config.toml
norm = "layernorm"
norm_place = "pre"
parallel_block = false
Each number is 128 + 32 x the weight over its row's rms, rounded and kept within 0 to 255. Layers, rows and columns count from 0. Numbers have three digits each. The size before them is the row's rms in percent of the matrix's.

# layer 7 MLP down (transposed), 2304x576, rms 0.0142, rows 1792-1840, columns 0-143
124:121118167115135162132136117135113187037113118081159116173082155170143133188105158139151131136117151083132194108176146156132112081165167141118135096146092161135117162120139147089109062116112052175134158156124086169082120169116038155122094147179116172140118105148125105080143151153130133121117193195108123078169125089107122110126149165151088093158136120136086126073127160095154133121147122076172116152227148106112101203168146143138111
102:105124146146176133147113143144046133209143132152174128100139104138153095108124089111194111144076164160171144131146109139082082196081147055127119097158116110129152138145134061109140096108104172173126108099135130154053073126164130158136149165101106112139131099124135161130148108132107103081116141150086186159180149162138189174160102107086124158168105129133120130176166111099159083108101126104166137112162134147166140087172143152098151
094:120109114117077156138115147138082078099059070112134087112121145142106151063161111123129116145061149141155152116105153029126063135111118164142173163151159113096071168129094118102139138166116142100136119137119128168131135114113128161070071065122142137125155087111127109087163203127127137123117121135107153185144119147109145102148111163120132086192190142106124131150136105154087088161108128113126100119171116195114067128065146159171124
109:093130144098133094095133115102124147078165147163121136139130148127156163154104183146043176154064136134105060126123167136156084108088068112161125159079095105072137069145101130094130147131102160161066197071117144145118119098212100123112116093195089139115119111130138166077088056156143170096171144123089162097122086108116167197107126142108135132163120146109123105099145150125103160136133097160109152106154169068142143139142129142147124
099:129050127170119139128165134152190138051119122133145124095143164085142140158110076145141106147110082174117170104152180096113089143110049149124141145158146150097121134109194158111132093169088155158141105151112130099182127103167033139140189154113159108159100105106061071155112117102075112152112045160132160139121116083147089094143116120155146139108120115100180146155111203119142125105135084155103092174157174107135088204117168157121130
097:109160120114064034112123108120136128082153143068118131123158151109109102198075149124140103062165146134205131127130170133136115091173068129149124135167157090111147139115078126198193081153084151099133078068145123114127103127126158100073143109133115118150155093162215075097128171129178147109098180158096175140113118114185138119137129074135141101149105168071099139119093091142155108168135103093162102165138124138138143131100150158187133
086:102191169109113131131141105133119115094170141094110091171181152133146124095142105148146115097077130131164107142121143149144163106128156155124086153101176098114088202140084129108141086144086160137160095198140119144168172171117113130110131112103079158146139131178180130131114183122157187097072131159153109138122128133116085118097127078141138152161090117074145148116101125079122085124108072163121096153082120040125083198159111116136138
095:095093090081081099206141125143153091089130174120148113131127174121109127075093147126157097101140116163162122137113148091123071146099124126121189157077141095074153153103132124114126157117123133110128114167149086162146104108135215139201113137060203138117133133112128135097124128134107141131143133109108156142057147080171089106147142127038113138125131107087188128109171101175139108136160112143099113124085110128089079096120160076131075
089:137069100141152121140123100161155112114183149131179148156083127122113042071097077153131087108122104136170150148133137064148098167107107112142182150132169116129128137126161104168135104113152176145188107135153075103125172155158075090148101124138095095091127161178090115077170131132157118122131134049137184115088105124126108169093169204136090148142106080110183083138049140158097139131138081152100083074104133153102080143154154166126097
124:149099120125151117100107141129200136065110129138160133114132130130088162161144131129114138174117110090108160178127155128101129114160066064116124096157135087179156154156136119104078150152170125192126124134099149158178150141129109159163162138130152130095084143116100139199122157125155157097087091132221092168144066099097136133087083136134156177103117164157209093138152174123120201197102144126176105102157180069126121096097112128098155
157:125140159147127209141084096095083137141127076163149071130115177097125136133174105126102185130099125156068180104117149093127131118086156169159072160087168118164120147121084130120154132132108117138168110135123162137194106134000144142167137105132149165091140157102108086159122147110109105145182095170116145126157095186159127165176122104202098064113113146119149094152079156125122060143126161066080109157123125133158160189159161135097153
121:105087145189141140113129091107122147125121170107152071137112136153156114070131168089106130108070126124097140114052171116152176149082108143123097124121129113060120128098132112166112093103090150188062103117114102099143151119098113053145115146128134112150133097173144053141190108139119118157109063126166155105111108176164167126159104065142094090122133194134146108120082166094104141177093144183098144139167102211153123118142146152156112
099:138078119109118128088124106111139100118132128127123103177158222154129137187146153116135112220102075145122109145112145146125128158125103134119059137061123135106087166123161151136162111136144115102089139137135098180173098149107150102144130121127152150087106121117130118125156091142166176131141050169150136146111090194162152113140119084057097161165089086124140100087122114144140081098110096132206125098125169139098124179124119141086095
062:133188100131135143127131117152190139162146123119133128202088035161114112148109125137136132030088110126129113138184118143169097135145113128139093107109115140124145106158106137119096138142085117113127163135144117167121181192148154087090150153132118147120124143073144106122111131150143147104162127144198139099139095134134188060119179201130155150110127146133125139112161124084109105148125140115165098115149139120115153146103135153090143
134:120159095110075206130094125104080117114191113062151178126104091168070075156130158114141122116099178128126169196054074168090126141081120043120138161115117149142154131130080112161069168112111116095103110099117141184162156145111115163138124105125127161180081124163149055111153118107136151098127141120152148151114104126158124183153168144188144107148075111106107149124088179146122110193067092142137123143144123130190111146124154128153155
102:167141112141108173079165104169108074058185163132081133174078087140072113111089122125121132152037132129104172111076063095113101138091115150051164112142120122131124129092083110155169115184165135178116096132112167113118159153108139194143110157146115172132128159147113131100153116145104134128144084153134153107133117097119121165159072092152168160090132144158110149136132090147036091131053146177173112153140086123107111155113142107177144
099:130091138158106141069130156119098124083103094100131124142131191099115117128158098078146124079147125130078144109121151105109159127119143146080157132133157099110148123248080101160135091112156143165099082112139147104063154105115133094121142123147133118172154130116141113054165192110136120156061076128132108096151172115184148104130119144110124134116113119134138138144125072164201101080179103119132136104129157133187137136093120149126152
091:147141155123156075133123118096136103074088115154185132129075147108135055121148138145110043138144106151113143115064115096131131162121085172160166121182123171123087115168096122176089142101204182085157097151118136117142151121129125107151158133165119158149133082165110123122097100151109096134126187121155107139110108188166135155143127139135107093142114102108157131092103111158122080161128113122104112154122137065165117179152157090126076
094:131062183117174170115184069106178145109168142115145139125144119150091089098097149101145111140139102199132173161116066150080127101136143132151117206104149097128096174137116161131114111213155165155175141124122126144153117108106124141138127137110155124118127128147103130124145125079154151140145162152139134098113092169089104109190110133119137139105096111091115107073059120127139122134080097146135127154153080104127110070134098147102156
091:120135114127127170171168064143128153134083080049153152120117119156122141087182067119144171152172104099178085113093097077106128180169115176088149091147156108080115145163116091164165136155109088137105134124181139083077117167127160182103133140115140145134113154131102092129136147116098111105118212059086076127087115163101162173174139127151094120125161154171142119122126139136063143119155095111136076134153183091154118106102110128119164
094:168080147082088126182118190088085090069115131116087126123186155102158125127187087112167087130152153129084096127176159081122095104137160149168123137077127088168122137095203078091116131124156100120157090164132078134146133107153160149110190135143165090165099110151119181193119136118094113136147113135097133138143099144175085086135117029160073132082118128140110077108090143172104081139120093090076117140099155074134108158126134075104094
075:122159160099172162154144109153126128134129061067158123172086113123091063153070064101179119041119131126145052143145108146177128146189116159127098092081130149142123117144176108027107173165061118118109160144178119093086140139201137130143109085102146144146097136087123080109131128106134140083095098133104114112119118097117175079118135141112108131108138095129084163121127099151110133119110099119176128119095120159144138150117118141127133
088:082125096158141154163100152151156163143173117121150157084156089159097126129061130149157086072094119106111087105174178094151132146205128150165119176114088139086183164116076150123140058132098124140101121097143090082144112104138145145095155138144095086154129147094175123085084147151170117147148133165178106112104099105142150128164109108136175129116159151125148131144076184134118147168120129101134100122090148118153103198121151156068120
091:112156108189129133093113128105119138136165088115165151153225067154118142169117120090172134093159121134158070177140101139138090186132103118165099139132119105107120118138125128134077088131116177155119136131128095093127099132089152123112108139115111116143135161031118129133144124122067169147116156136191131133114125192134124088128167110084135140160146095134125144177100182196113149124143153067124120135130146116160084152147112123141127
106:186117157075118159103128112149077151117090107110126121100149119110130172152136095136119151173118117122119086102186135157130128111057189175117128117150111161172138131161178142133150052140139101140063120107169149154112079111128118157168149168203124077088078113138106131145095078085158183186161129135178166089132140083123113170072120168108138125142152153090106121118145172123130140119064087119146122138112125129111126141145117152123130
123:074128144056133196110153080163102149098182128129202102106096157118167131135114158107109104127115115098133146208107089106135110138123147100140104114132092158074113138060111167136147120095108167080113164138135137150119142137095134120114072189174097105083151136120099135066104111131120127087160136134117126082134136206163152175208124118101181095145161143130130165084153192096138146144118181122150148180112095099109107146058099144144074
094:127108177077155175112146069105158176103105132087152164146125123140121145140100131107117106155082129089154144150145108048144127119135190163186142112128161168151076108126110134111150128144120117113069125136140093108143152076131161146164097101067149123080127125126078074130107096141090140133104071150153107102109126120135083146168125145088128114171153116142094089113171144143101113214081093080076166153145099058155075128104147125114153
109:105153142151137100098151127168106136080107119103142149141097144061083091141139171149122163129153145140091209096138067089095149109101083130192123194100091155132102155202053119213119135135152068156141121102147124082145188149173132135147180141130121134124120123139131151218127141114100116093075111127097172200046123108098066142125106191072124100165146141127120124088105099165143149094148106105145126093063120121098091149084170112123184
090:114109102170152096126149115194134133157121154157141110187129124150107142076129140131140085169146107174179082116158109171121102071092115183169114090135090158145130179134119134130186158158144112152118148134133177078077154126086165150130110172143093144072173140141094151153097110115131086084148130071088155132146104126129114105146158098096090174205155145164113148086131138147069057113110118163115151120109117059140134116118046096139136
116:141123186090168139123163105133137129172122153163085117109130133164128175143120149090139122059062169127133128142061118079214076136109140134099135036168077147112135149207158071147153128116081117132172143092182092110137094154205147094161120172112115076089127132094100089136184180144137082159134172101156170091130161180104241136105096127143201166144130090130105086149143108100158177171142097167122078148129152157118095158104091080189153
104:158111110223089113143133120057124150131167107142102109118061077153191097152103138123163122107205133120096074103106089152136122116139109188108083130111174120139082198160093132131156077155108130174131095104138189165144111090180102141136153140095132154120111159151080132134139143100072101111152170096138083104151047090136132072175125118061102133114101129136125145121104158139163138094119122102079164084092147109139105148125118086127159
108:078171117101172202163060118140149128134148103092117112140123076117149119129173109148122132148110140119127074124140098120118117138121173149101097212089126124116130101073128102155158057094066079148182146105094122180194098056113166152096091166154133106151087124115149059073138161181164159119114086170092164048131179146118120086143149085137152134075087160095153100117167139155147079138125096158120125136144149149105134186130087081145093
094:111110108129132131100154123118129111151106192110148180071099134096178185073114133138135076142112181109122126134159175133089132118104064096124141124121107104160133124070166153160129149087163102111156129145136187114092146130181148112134152059148102127166178097106152150081147101154177153100152104120156105110216110107161109120111161167162159122160174086161132128100105089164170103155120098152086158098098117170098090126177134224128131
093:110122128127129119116186168102130120126164152189157122100127163097083180122145097118140152117113068141122109100109167113135136142139089094110158161144205157115141140108141134067117113139088083183081140149155153175133111131133111156164186133085100083120113078067110133144140117114118093140157120100132076176146108146166099111173117151125079046109089123075076060139110092113119144141145062110164140136179169158151094146153117119181124
103:164133099233090115135103046145160121150107165121144107130082163131098157147075172063124161169191106155108149109097139137091143140176117143100101131147102083245163142176070086172139167151083089111138077107084176102142134149103126079145094097117142142156143157098086096101134098145084119122117189086153070167076127148102150170126109113189135111176061141144154154136166098148126160116108095133153151166141079130157166118144145116133149
119:168172170139141142139145119112163144128086094104065119121123165123094131223144147161135181163132081091100107184148123168158109111138093181092101126104157130122124071094140150086121106108121106183119157154107101095061092147107121136121129107157148136149133108131169128153136173162082175156067089105145126128099111083174146069121152055173137125066144099129140126106125180102097080071063111144153118166153076046110133150105142138067114
100:107108134121167093128160167134187093095077092165147127115136139083149094021165123203113135077097125123097159111099086140110137126131107075134166144123173185101113144130120124143119132182122094128110130053154117177139131106142097086099187176089096137112165117231175136166100095098166141122102128129125173115144132147144143174177125162177142133105157121078183139122113105102110171109103041129120140106116142143213121084137126150106099
089:165125149122178108145134129112092092160114085126136096142106131093111080140096085083109087159100110128103122111105151117112113121139077134125106155147161134143062142090139079118106172156140116104096147095167082119142120163117082136204130082110139153089090098142132106143172146135165122128102234131128128075131113137166155181166132109158146129082126116143137145178156093093130204156114141135113141184176133114132146124135090164157148
081:115174108147105080166133169112193207137144104118146147167155102147094147188129126157114089152139144118132096154194102122182160128151086120127125099102143170086116074154131091194123156155141175140074128126129124050146189186094144187154143101122134121178069099114095131158153113124124102208120119167147144139081166137132104062196158135104126118125085128167123116095130123127181091149135119132099125118144090088182116110118147175183118
090:092111125146109082127171183135166083114086128166151164090184125110190133146116124182106121061128083140137218127144137115135111125157173129108147134107108111163143113158108101120125105131144149126097107154121169074081079082093133115088154119114110097186054065102095090076119134124167112094133100108079133118153177131179087072106185093145104118085156144117092146142118088127135120141143113100095176085108150093097163105097074160075135
097:140103115118138122131176132108127116082081169097110151146131119066148085116113131111107051099158111194128188134121162109086052091162091134161107130166144124105092167137171118057131136119113187096110140114102167075138101109156103129182108180090191099118130094113116112133137116133164153130089111136144108110112118123132061176151063116136131120109077137107127135163127087133127121100089079090105134143150142147142102212143153111131092
078:175177129139197095122097099111154076172179108093164108123104073155117186127117154114121111082152099127103133171179143148159117142134114163178126145087188090187126089139101144052134134157087095108134164148161144145077056119127076118134151088138103192114146142124160134128162163117087099085117202147151101141108159216136103051111137153129181075136122142116075142170131160094169163123171100122111131121102141116135144158082144146132105
103:161137130133158094097134152130150112151099066149086142151182091112084151119150159186146107111107096086126123160173104078140125130057082127182150082142081089153150111088168149136132078105188102106164157171142066114107086129088099130072157102094124088128173105151156153116189164087155163107097159075147120124107122146085142096149118122126163131126116091092094145119162141148108136141157120094149072059125183203064105140117066125054109
107:181162123152152082126103131169083129112135077144105118184141107126165105162146092104203136142097145147163150056192120163127166144148108116104120215127166155112119119127130101100140075139128138183104138082175142141137093087169095129118101211168135105164095128124204140128107089080091109195138140148134130103128132162142099107130054142185140181156179162148145153125120134142149069191101159099066117096130090126061129158152180165107193
099:125087142111150136103189103161131169075106166092099061108091192090104128156183112083128120158139093162100162086082174130105117110081120139119135129114185133128147128101170113073107144181144158104095094143138131132147088124156060162127171155086145135174061108137141120109044160120089082163170116189182076147132145110101168158161115142066110135112125146093163116155080143078117139072151088114104166137103110053138094179144156198152141
088:127219105147186139119135099117172145123134152139132167121152058139120103150164130131134150059112120125119067136191125165166132120128118124113111134104080114130112133184143131134149154117099105157124154117188174055085089198134131123046141105142109146096117121064148145167157122148084118102130154133129104108126148137131200000101171117135099129115112134132109128117165120099147124146139134109170160135112090089105138145143146087108121
088:121093142087158174112171138127080110117084142103105116133111122072217114109116107064079168133155105145125082116111106122119130122112134112136126077124109067141090148110159157066117159106109158150150110076180169162167148067144126158116104130113149160126086135145111128131111090127103117142173051160138140100086095168121142156119104123101097130136090148150133109113114077110154130134134046168137121133109196183155098093152119132088084
114:147080149114104167150171111122177135066148073158127147097142107154162165112181121121162165124165183111108124093081088134131131128116112149114107094102127124155113135108156186147152126083141148077097149177148094123151212054196142148136163102108131084162137133044193135089116151104103123104131124139159127187109147146123102187129127139093095158148143130122154148165147161132186112137184102174111114090126113145114092107094110160105093
096:071137103180145153082177111131108145117164129130167141127158051120145121100108067126142147074143121085102046122253108158184178147074099107127133071121090083129124073175110135176142146158132151169096141126214212105116131176146141114092120157106091138115097084123119125128112126137110127127082116141146141116098166111117132104139117092137115154144116126125107148139145119157149163118115125148100131115079165130099127121134116099150135
# layer 7 MLP up, 2304x576, rms 0.0228, rows 1793-1840, columns 0-143
103:108143097188133103094200108036207157102136070084161108152120138166085123077133099146114123170211098145097114124159177095142156054197150103152182117115131132098079139122111158146039134082171116095144137145125117131166105124114126098088126075148135088127134171083183137171063132124135135119147123121178107147138106088174165122074136136157110170127103157165144154130092160148129133100090162151122140091133178147157125083081079119113158
083:122132126123166087114113123167133175180142174117087153132140166151089108087126167120106127139148139120119155088138087130151147132093078130144117103240116131079152174090097167181084166120148151124112101071130153128121106173097087129072165108099110106251141158135066173166128115130130156101103098102186131107081140112130120157095082106124159091079168135149129146107116110084184121128056113137174108115095161103127120186225093126119079
112:136116123105136102053148115157097161127155146147158145071148129144162144092181078124157161111127155068116138176055122104199156129129104077097136087167137104150195185124132111141127102079115101107101150131156133086134085158105144076173120116113122125150134102130068154111134049137149144126095040069175131112111167141102147127139076101105110140089147140166097109145076061111084078103087140106133087108098172114137096049127109110082127
082:105143136158161079100133161147059168124117145209136118119124110155124117128166087130129163129119138153120196141134137123132135057137122154111139170145176178171154159123109138138160115130136121176140138125142110131137098106144061055097180113138106093157142108145167148093108115132141120081115140127127170162032189121133135100177193167141123122157117092156160159149138108135129146106082182098127135136105170127096105145127135129134110
086:110135094125129176124118145101111144121102043128141124108105163087128119155158182127165120137160140094133138139134173085124138115105089157178157166110164123084083090090164147115193131183181130109182109124099115147110127099149059141100104106114139114114150135095122094156206158129099134077130130175132137119130151126101127127132156106152116104137148124153164100047118076116107065118122120144150084121145091157126177159149164178110141
101:141140127148165139134146078110181120101136128107109111133123129125132117170101103106058113175127119089080181074129130120165115142160098127121115115103118160086137151162192102146109134149192195128098154151158090105145092127158103159164118170146148110067149155129082092139110153168147133141108163135142140150180098139131183137121056064158135218147076106152144161162140109119152194086130104104197208142118166137130163100071112082096155
083:127083125135154116138154132070146155095197067066164179067102066157098122119130169099073165180158169091114099168148108127158130149155128168147141121080127170179157085111178141132103079091144149149172155152144066135100120090146060094182114058162063094172143183182096167097080117114100192146111105161123123138077112179148174160090170112133102115123018115130096177125085135103072134094117147116124121140101115151089159085127122138095138
092:109161174130174204171116142134143156189116088150126165111099121055137167078154153119134156112091122104149119091118141131133167114127126107142145101091134118054159130112067150044112089105129109153105210148136127159119124143146167142122165104125109129140092165128178141137185145095166170122135040123141110153202101135106142177088149129113106125145164136186105162118162146134114081134134161070184138141125045155151133137162144118132092
114:089160137140114137120173059119106123117117141157145223112135098122053142131143140143077120087138146139057110117126135092152126081132101167087121144163075097114187103104095078109096092119141139172160139146110126085126078172145094094094143135144098121168170116157115109176100086187148144117150121156133171109123114101131172123151122115131160133054063157123104185112093134117146077160057146131125156191096134089128103145132185116116139
120:116152113129130116114138032077123137063140174076109139136126082148093140132073117130128174126161147139106143182135128091222112116133071133110106120199105107099117159121162158087093126128146131125107133155177154102061066133129131109103197127128155177149151135165116142128097106117077151118097094145138087123162096092151102165109099086167136111098115150101152141111157137107083092140084148086156140152145114134186105163121172128119165
117:116090142135110103102190147128134101131164066156130131115059064123133130094128123126119154096131158124089152171127158107158167099132154134082135115145089140117175128134076118098088119117113130137112136119118114161106103173162119120126138107108127124118186102158153136145187140126061134103142181127195085099164085191079104141148104160107096119125105140129133125057163163143167124166110181178094060164121153115188163148102078132150140
093:159155119179127102135141100170147130110095105128117198148129115128139164062151087156063152127101143110154105159111143170112173095131165149095116103162111113150161059086134120129084148106175092112137148088128183068119054115133155195128112136213103151174202067111148162118122112158179113106132126136102186125102100165115096158148115142137160112104119174152109145130115076153133114134146155145112195139130162141129195096094090146159116
093:114109136189154127132080111079170161137134112071142110107085081120093105179064133101068120145156147068128061137116120140163153163102184147078144152168165193109116149162145136182053126172071110161147110121149210098107118129131125191134113132171117150157172081133151151137164119138130129128172151091094100104139137162116120171127111108175096168133127129105106148120133117125061118156134150153136137190145167166120113081139117096125162
114:136076107147162108101076098183141126077097144160154159139076086185109122125125122135172139181090198074098170116097146172101141100144129122112119081156122197098097097139081170076164106108125136144114163142113218130045105101145108125115140124141109175105134153221130081116143087146161095114127103179137101040059083171110140171143143122106096150155135184154125153121115165120148096167127165140188145134118170172191179168123120065108100
101:130080070124099178108135077143175210144151101069165093183132140134187136115110109127124167170164110114118044136111076112148083160148108105128138126101195170070132144129175125132120122169145158158104127097132165141133169082136140091129071175136101137118151101148148096109117084109127170131180132100157130088165123091132199131114159107106135124171091167109109116097098098093118131115113149108118142119098140155107097171169141092136093
095:078173108109118185142121109183123090096108140162099094172123111191198135151145101097182186107152131133120124129097203119148104153090105181148149171084101144089132085110112111129166143052142099141161117152106074152179167128161106130129123185170093152096111085157111063158166133121134132110084085163122144123111128178121143154130094139121086078144206131155087085092179128081124128106117120108082106187065110089169117156157160131147150
085:159141161140106099186125161121146143144074125150065168116124152128078227140125115164122150117147133115143137130104145149147130125142142116116133107116175118116148149102186166065119092155093114127135221118134126119142167052113134119087091137175122119142158180142138124146140187176169131157154088124164152149077124095121127096135100157122181116155150122154127142129080105097097105105081146111142180107152044116116151144150074083108043
084:099182098103173132124124064147077110077128137126081154150102100166106149093150063123132153148055103173095158119107179057136132110107148121115171138155115095115078135156014138055163088086095062126133135139093192059154093092111210156120129147110131155111078153141176165080123127097173092109087092142121156179066097129078149136143119152119105148090179210117088161091141165120132138135164150110175176148083124101168101145143140157083160
102:171117187125088107129140108097161110107144157113141125071172081159116102135160114136152159125165155152087096097141134126133124171132166111164175104140096201126195200120043137109109123141139157101000139145152102068099123092105094145146124082152112091117094132160096179187105151115185116177152150182139144093200068142134128157059148149118145134142069145140064178139118163142120166133120140154117119132145061078111138083131092098146151
086:084121157164189118113113117142208159144193104123082170128071098226108162143149102147115143142098102136128091162151067096096173114184142089101146076118181155135153082118138092134081137105152148136073140077120162125112162092154113080085213141182127139079136189126139093101142098116148097093172177147103182161081113101110137124155162133082145180119070152145068163130108116127115070130077137173140132116095159168113241166104130108140153
097:108112154145082208148121108111099094081143102131130149106124092157061109134090123112154090141112143110123150135107088082112162092122167128154084124196134131124123114145101061152076098035070108124122179099175160138110143178138056148123140139113112144081129117164122028131122133129137062151124109146093183141086124150106133181088178111176136135148092126104086135160101149076128132102090119148167111121164120157120155139139116112108097
098:105087133162127150098151124136136152120109156156127162099126129154116044155094163144092110167147154083182155094131108183097127143097136118082115141165097175164062127130116174163168088155108116130134150144121128117025092131161119165139135107180123175139148152134151091168111142124150138124151087176115146088131090171119166151101124137170116142201066090170154153158107103113142125150151162081167190113129110077172157093163121151154117
098:121171127183113165109132122125183094117065078150132091120116124099058088103158168185126086167182111130149094101134175131139143075135116149166156112117155150134105208143166166138124171112175145137199161192124138134157121151111113130101124134123143173124123151128133107135169201125160098056110097185133113091151132065156156122095101127162085185173116148147132134084153105099079074121102142115176158124138139102113149121144187115131142
105:148148102154107113094130128189157102134147176166134123121097129130104175136095175149061126095180141124069165163123167110147154100214110111107095055118091160105180114123121130157130134103125104096119152179128170102117147144119111105154135094161115158111162111131144096196061110130125141108179174149102091094100102080067169092160166119149146181132131110161068110114120143159171124096186147130075142130115150050086078159098061115103105
118:129041131102106126087086095172093137078100113122092099064140134156174131111133107156109121166160122121056169106129104133132183103126123147116128159156132149048193104139145099139138111175072167176102159131162104147161100136184108162114126130130090123095165108153082098153092075125143130101126149158109099066160151138138118223077110093159135173141114121157081084109125130078113184045131150083126124225171182191105141138135150100179149
089:116167125088190111084047099143151185124132112121091158189108156203104096119117094133144126119077130129145147172122135121129101065192095155112134062117186140133103144170152136099139115081120119101156092127099183131097127166093139135092140131226163085111108178130187106153181118106124091118161126167137184163125129101109181134117074143110108127044075109119136231116126072145123097150082122149156161081156139136104208123143119076124081
104:123111136166169135163121078061155143122070137137093137136131124136088152056160120197113117136145129103153110224119191097126106111173179141072161083130137157130154125137132145077076144076160127182169113112127117139111119186151128096139126100175113124129156121141103082075209098135133157116130129131148153099128135065154099129124132112195100124101104170115132158105082152106092111171112148140133190095175122168088121145109057134152170
100:133053146141152189092163065163116117114137091082112158110095140139111173155142146105074188083102151113130191123060096075201139102103115132113069161153122123124087116140081147093082127167149098121143137141096099189137111166133116090104097148117134097128077132144175106123160054130089127152111137137101164068143145126117157119144105100138160111122076124144134094127104099119145178152132164105152153171135136129119117075104117158139130
116:133133069208100117127113154134080096110128121128158110138147111111142065108128111165122118161144095118119138139125178159044184123101099123139093194093152124137140134084097138112096123127157133107103119192100157139099129085062096148107125101155142192187136088144172165126106115157114197150140087148126087141152143104135010103123188125100106059139118150145118155097092199179089080100127156064188168108142102134120149103136137188087087
102:194114130193156107080108109132157099099133106139100191110140136100070125154158163111137137113149131082190178197165122162126114133125131108095134078082170168173130165134051147119115115084129091172081185117140133153177097163053132148090115104148081087108165156126129148124076137114179076124184136129101099112137098082127184111156147121196146069172038190116144194120099105103133103115093150125130161119101093151120086019073169125091127
109:211040191118214168096061099116145116137075185107134120154079103168108142082081160171098144106107102117114164139082149103187115106108082144113114097126169136139192183144110159069123093097133142165126205138125111074147123088129147106134189155145072123119158132127113160152100173106139126148155149109143140153149138106106144154163116131137161109108086096071118134153148087080154162161114083132157109137083117156145125102096091121105095
093:138123099111105085092122101135145140133137114217102127107101120115035098158111085159081068148071155110141109110149159152150119123133132115134146092133170091113133096147103126071048123145140166133172174148124053106120124124115140174112129146152130134089130121115118101133097120122098135151108114146129068137142123089128122211155144122109122064126073136138080133124165115106127090087124159086129186144190117137146154160102133126123077
090:075150154112169132108064123173149164184097114140013140160090091112140159142104076163147080104147131142084156127126101069144094104115167095131166142130155128085164094133068125136097115119136137147165109168081180149086098127147112101150109146134116123066069204136134066133189150124129091141118078138062172088176128092125135076126084067090064152129162104233127112132127090134159162094098116139130099100110095116084148116124100145159179
099:176129121076137078135125058162159136159084113112193213068192107083115165226100109176153152139150135131135114125119135172130134130109070211139094103127117160123138121139119140111116150121098163158090137168131095135111134153113127093080142187134140155135163126147089144171134118122104111138149116120120141122121086077084112156140085103141131179137127149141155142120106117127167098161068200164081106088099154186110110166127084142116186
117:103162106124144131121119078094169090129128104172123185067062069171107130144133142190100152137102136159116133078120163125134080123141153123071132146176122184132144125094171122175110093110118103124117115113135147073175136122098139189132165101162103113106121202149139117126090156121145177126125158196139216109113121144136169123098085145189141125152068177104107126122094111141136158133152156146144149174133109097096144130073095139121135
107:135114151146124103149145128178128132130166122136108104103126146224183116180161150142165137123159119097088117183107155083164090120199125165083144157155093132135120122122166111158126118140103091154145111096152123134120170135044167080121147133156101139112176127158099159148093156105144135090103184164084083082098120181129110151139098098127139157109127103122090083131075152108122157133151159126101166080178168117127168139151137074168073
086:141063156144183139179131075208145158151157107179133174150057122150144130114144117151048163156129088112089083138109097172145133130104168153070154098117099124154137105152075117105184125089126147146061122106129096129151143134174174098083105151141065149138102146158101187101182123132074154085109140162158147130112057189140119135106116172106094090159133140130109103162161126108132129140122135176121178153072174090109172137167144103084128
100:138131139130192159108116150134172195051085134139084195087199106135098120127103103173091123128124159094145145129147176088147098144079130136074139132132129171123082147154069108143128078142122153097101121132107180122070153062140119159149182089180147119116151141109145126119112135167177155121128066170155127123087101159119216120116143124109139085131103100074113157096118100124121155092128198150130178054065177130093112141074082098059126
084:124118166114115215118147090146126077160116139138153080115118155176143117106119081104150141158075105101117104127032101180162125137126127120126103085173160126172141116160110068121130179122090140116123094141132134131067142145073151106163111101106086153112099155167120096130109118133140141140158158101092126182141115166052084171160098104081114126153132107097118148110133113129186104068123140118138118105132200104099141184098100088157143
084:077154158170124103102133130115091107121126140126159152147128098140072110149185117135137127113213169122157105171112102138129139109108160194160149060132108096164112126145141155105143148194209096136111121150133102116089131104117145131106047079137126111109183146178108155103151057139161130168091090117161159164145108136152088117096134157127143185138160146109087135086096158084087101155150141111141194138106073162157141130113176148121138
101:218131134166138123102123125115114168083102196101054142074103157122140127080113081126144153119078137098162153095151152125180138110157109128134181178139097126135132135110056146097144153147118130102139136137125190106084115149157091135092140117160141126089126098147076108159120116131128121128129147155122140139172130126089166109066103146146084131199145100164140178113128103123085066120103128054155124074092128082106179117080124096124116
111:145084135152114146145111116075121138156208120104132123134098117163140145146115124126111116156186149150148109115099079153117175066113084149124107121164151117156099153097140116169140105123135093055152114118155057119093146176124145224134126091132140125172143113152137144157205170136137126131100154098188121104094139165058209164116115061111137191140072130109092118128158147154121142099060161185149087181043135150150121146118109110115127
108:083117162136140146161170100047179128099113159202149165103114154119047117068158063177111095088150151156109116146175119104101140084140107129148211159131155116106106098205094106119119164180107133094226093146150148074172167120092133135120107110128075124137117146135114171129088149121159101101113073123109102088131124083147139165111142088155133092086095133127152143081157063125124147080133105123151173110093105169117186080077055072110127
086:126109096125172078149126131157113184105129133205105118086140096103136140108157101158072178163169114125099109173120116130115151080205099062113135092147165109123148104135168119133118109135055140142131194118131123124124131140123086050117106126156199110172104118146114071118182136137156107139118097186165166131121171139095103144120121109111146100180101171132083125090086175119116119131152134079121135084102116131143161103156129123128154
118:190157147166122162119138134075129155109097064123129195177166090110148118179143147133122122081102164121143100140129153141148112137187169126098145169127133167116112154099178125108096143116153072149141138120141158124080189196147078116133098107167131174134151144104145116110134147132117167118128139142094152131106089123117191113064174126184051095094081141081045109085147114075061129140135161128160131084135104117132182153116121103068163
097:200152145112172167107106146130147108160224112093151130153083125134161133105070108154108168112108168062112160157091129118136091148176181109073128112084111115154108159133146175148113121089123108097094152071139131061150139054107116163129096079101119154133165121126100157123115127070102108080093086176125108102129164143065178120130090120160103140177105119194101154171119139121080154054137138125138119062101124090111153090096114078097125
108:174130137195154093111103108110170102108140086116182158144154118145129111108120134170135132177137196138085069210092155104080138120127101099168108130176144107158142080173153138115110133136149146179114145183145153181110139141153103155159123114174128108143147090153087181102162085081166137199190126096074135101110097178114118121150107091186110108111116137129171190139097093097093116117126152187107142119153137159109103117140111134131141
106:169114179137126115138111104078163178105111107129179197125145058170117172188134095191106181141081132107117161160152178082141143115157175073050158172182108152131149178131132140077075130082075125178141123121111139104123134193079143118100130102181124122138187126130129094147130114146154213155199091141100129149133028104166105164083113111209112071131126135141051119114111094117116112107117145097191190133158137162124179170102104121179144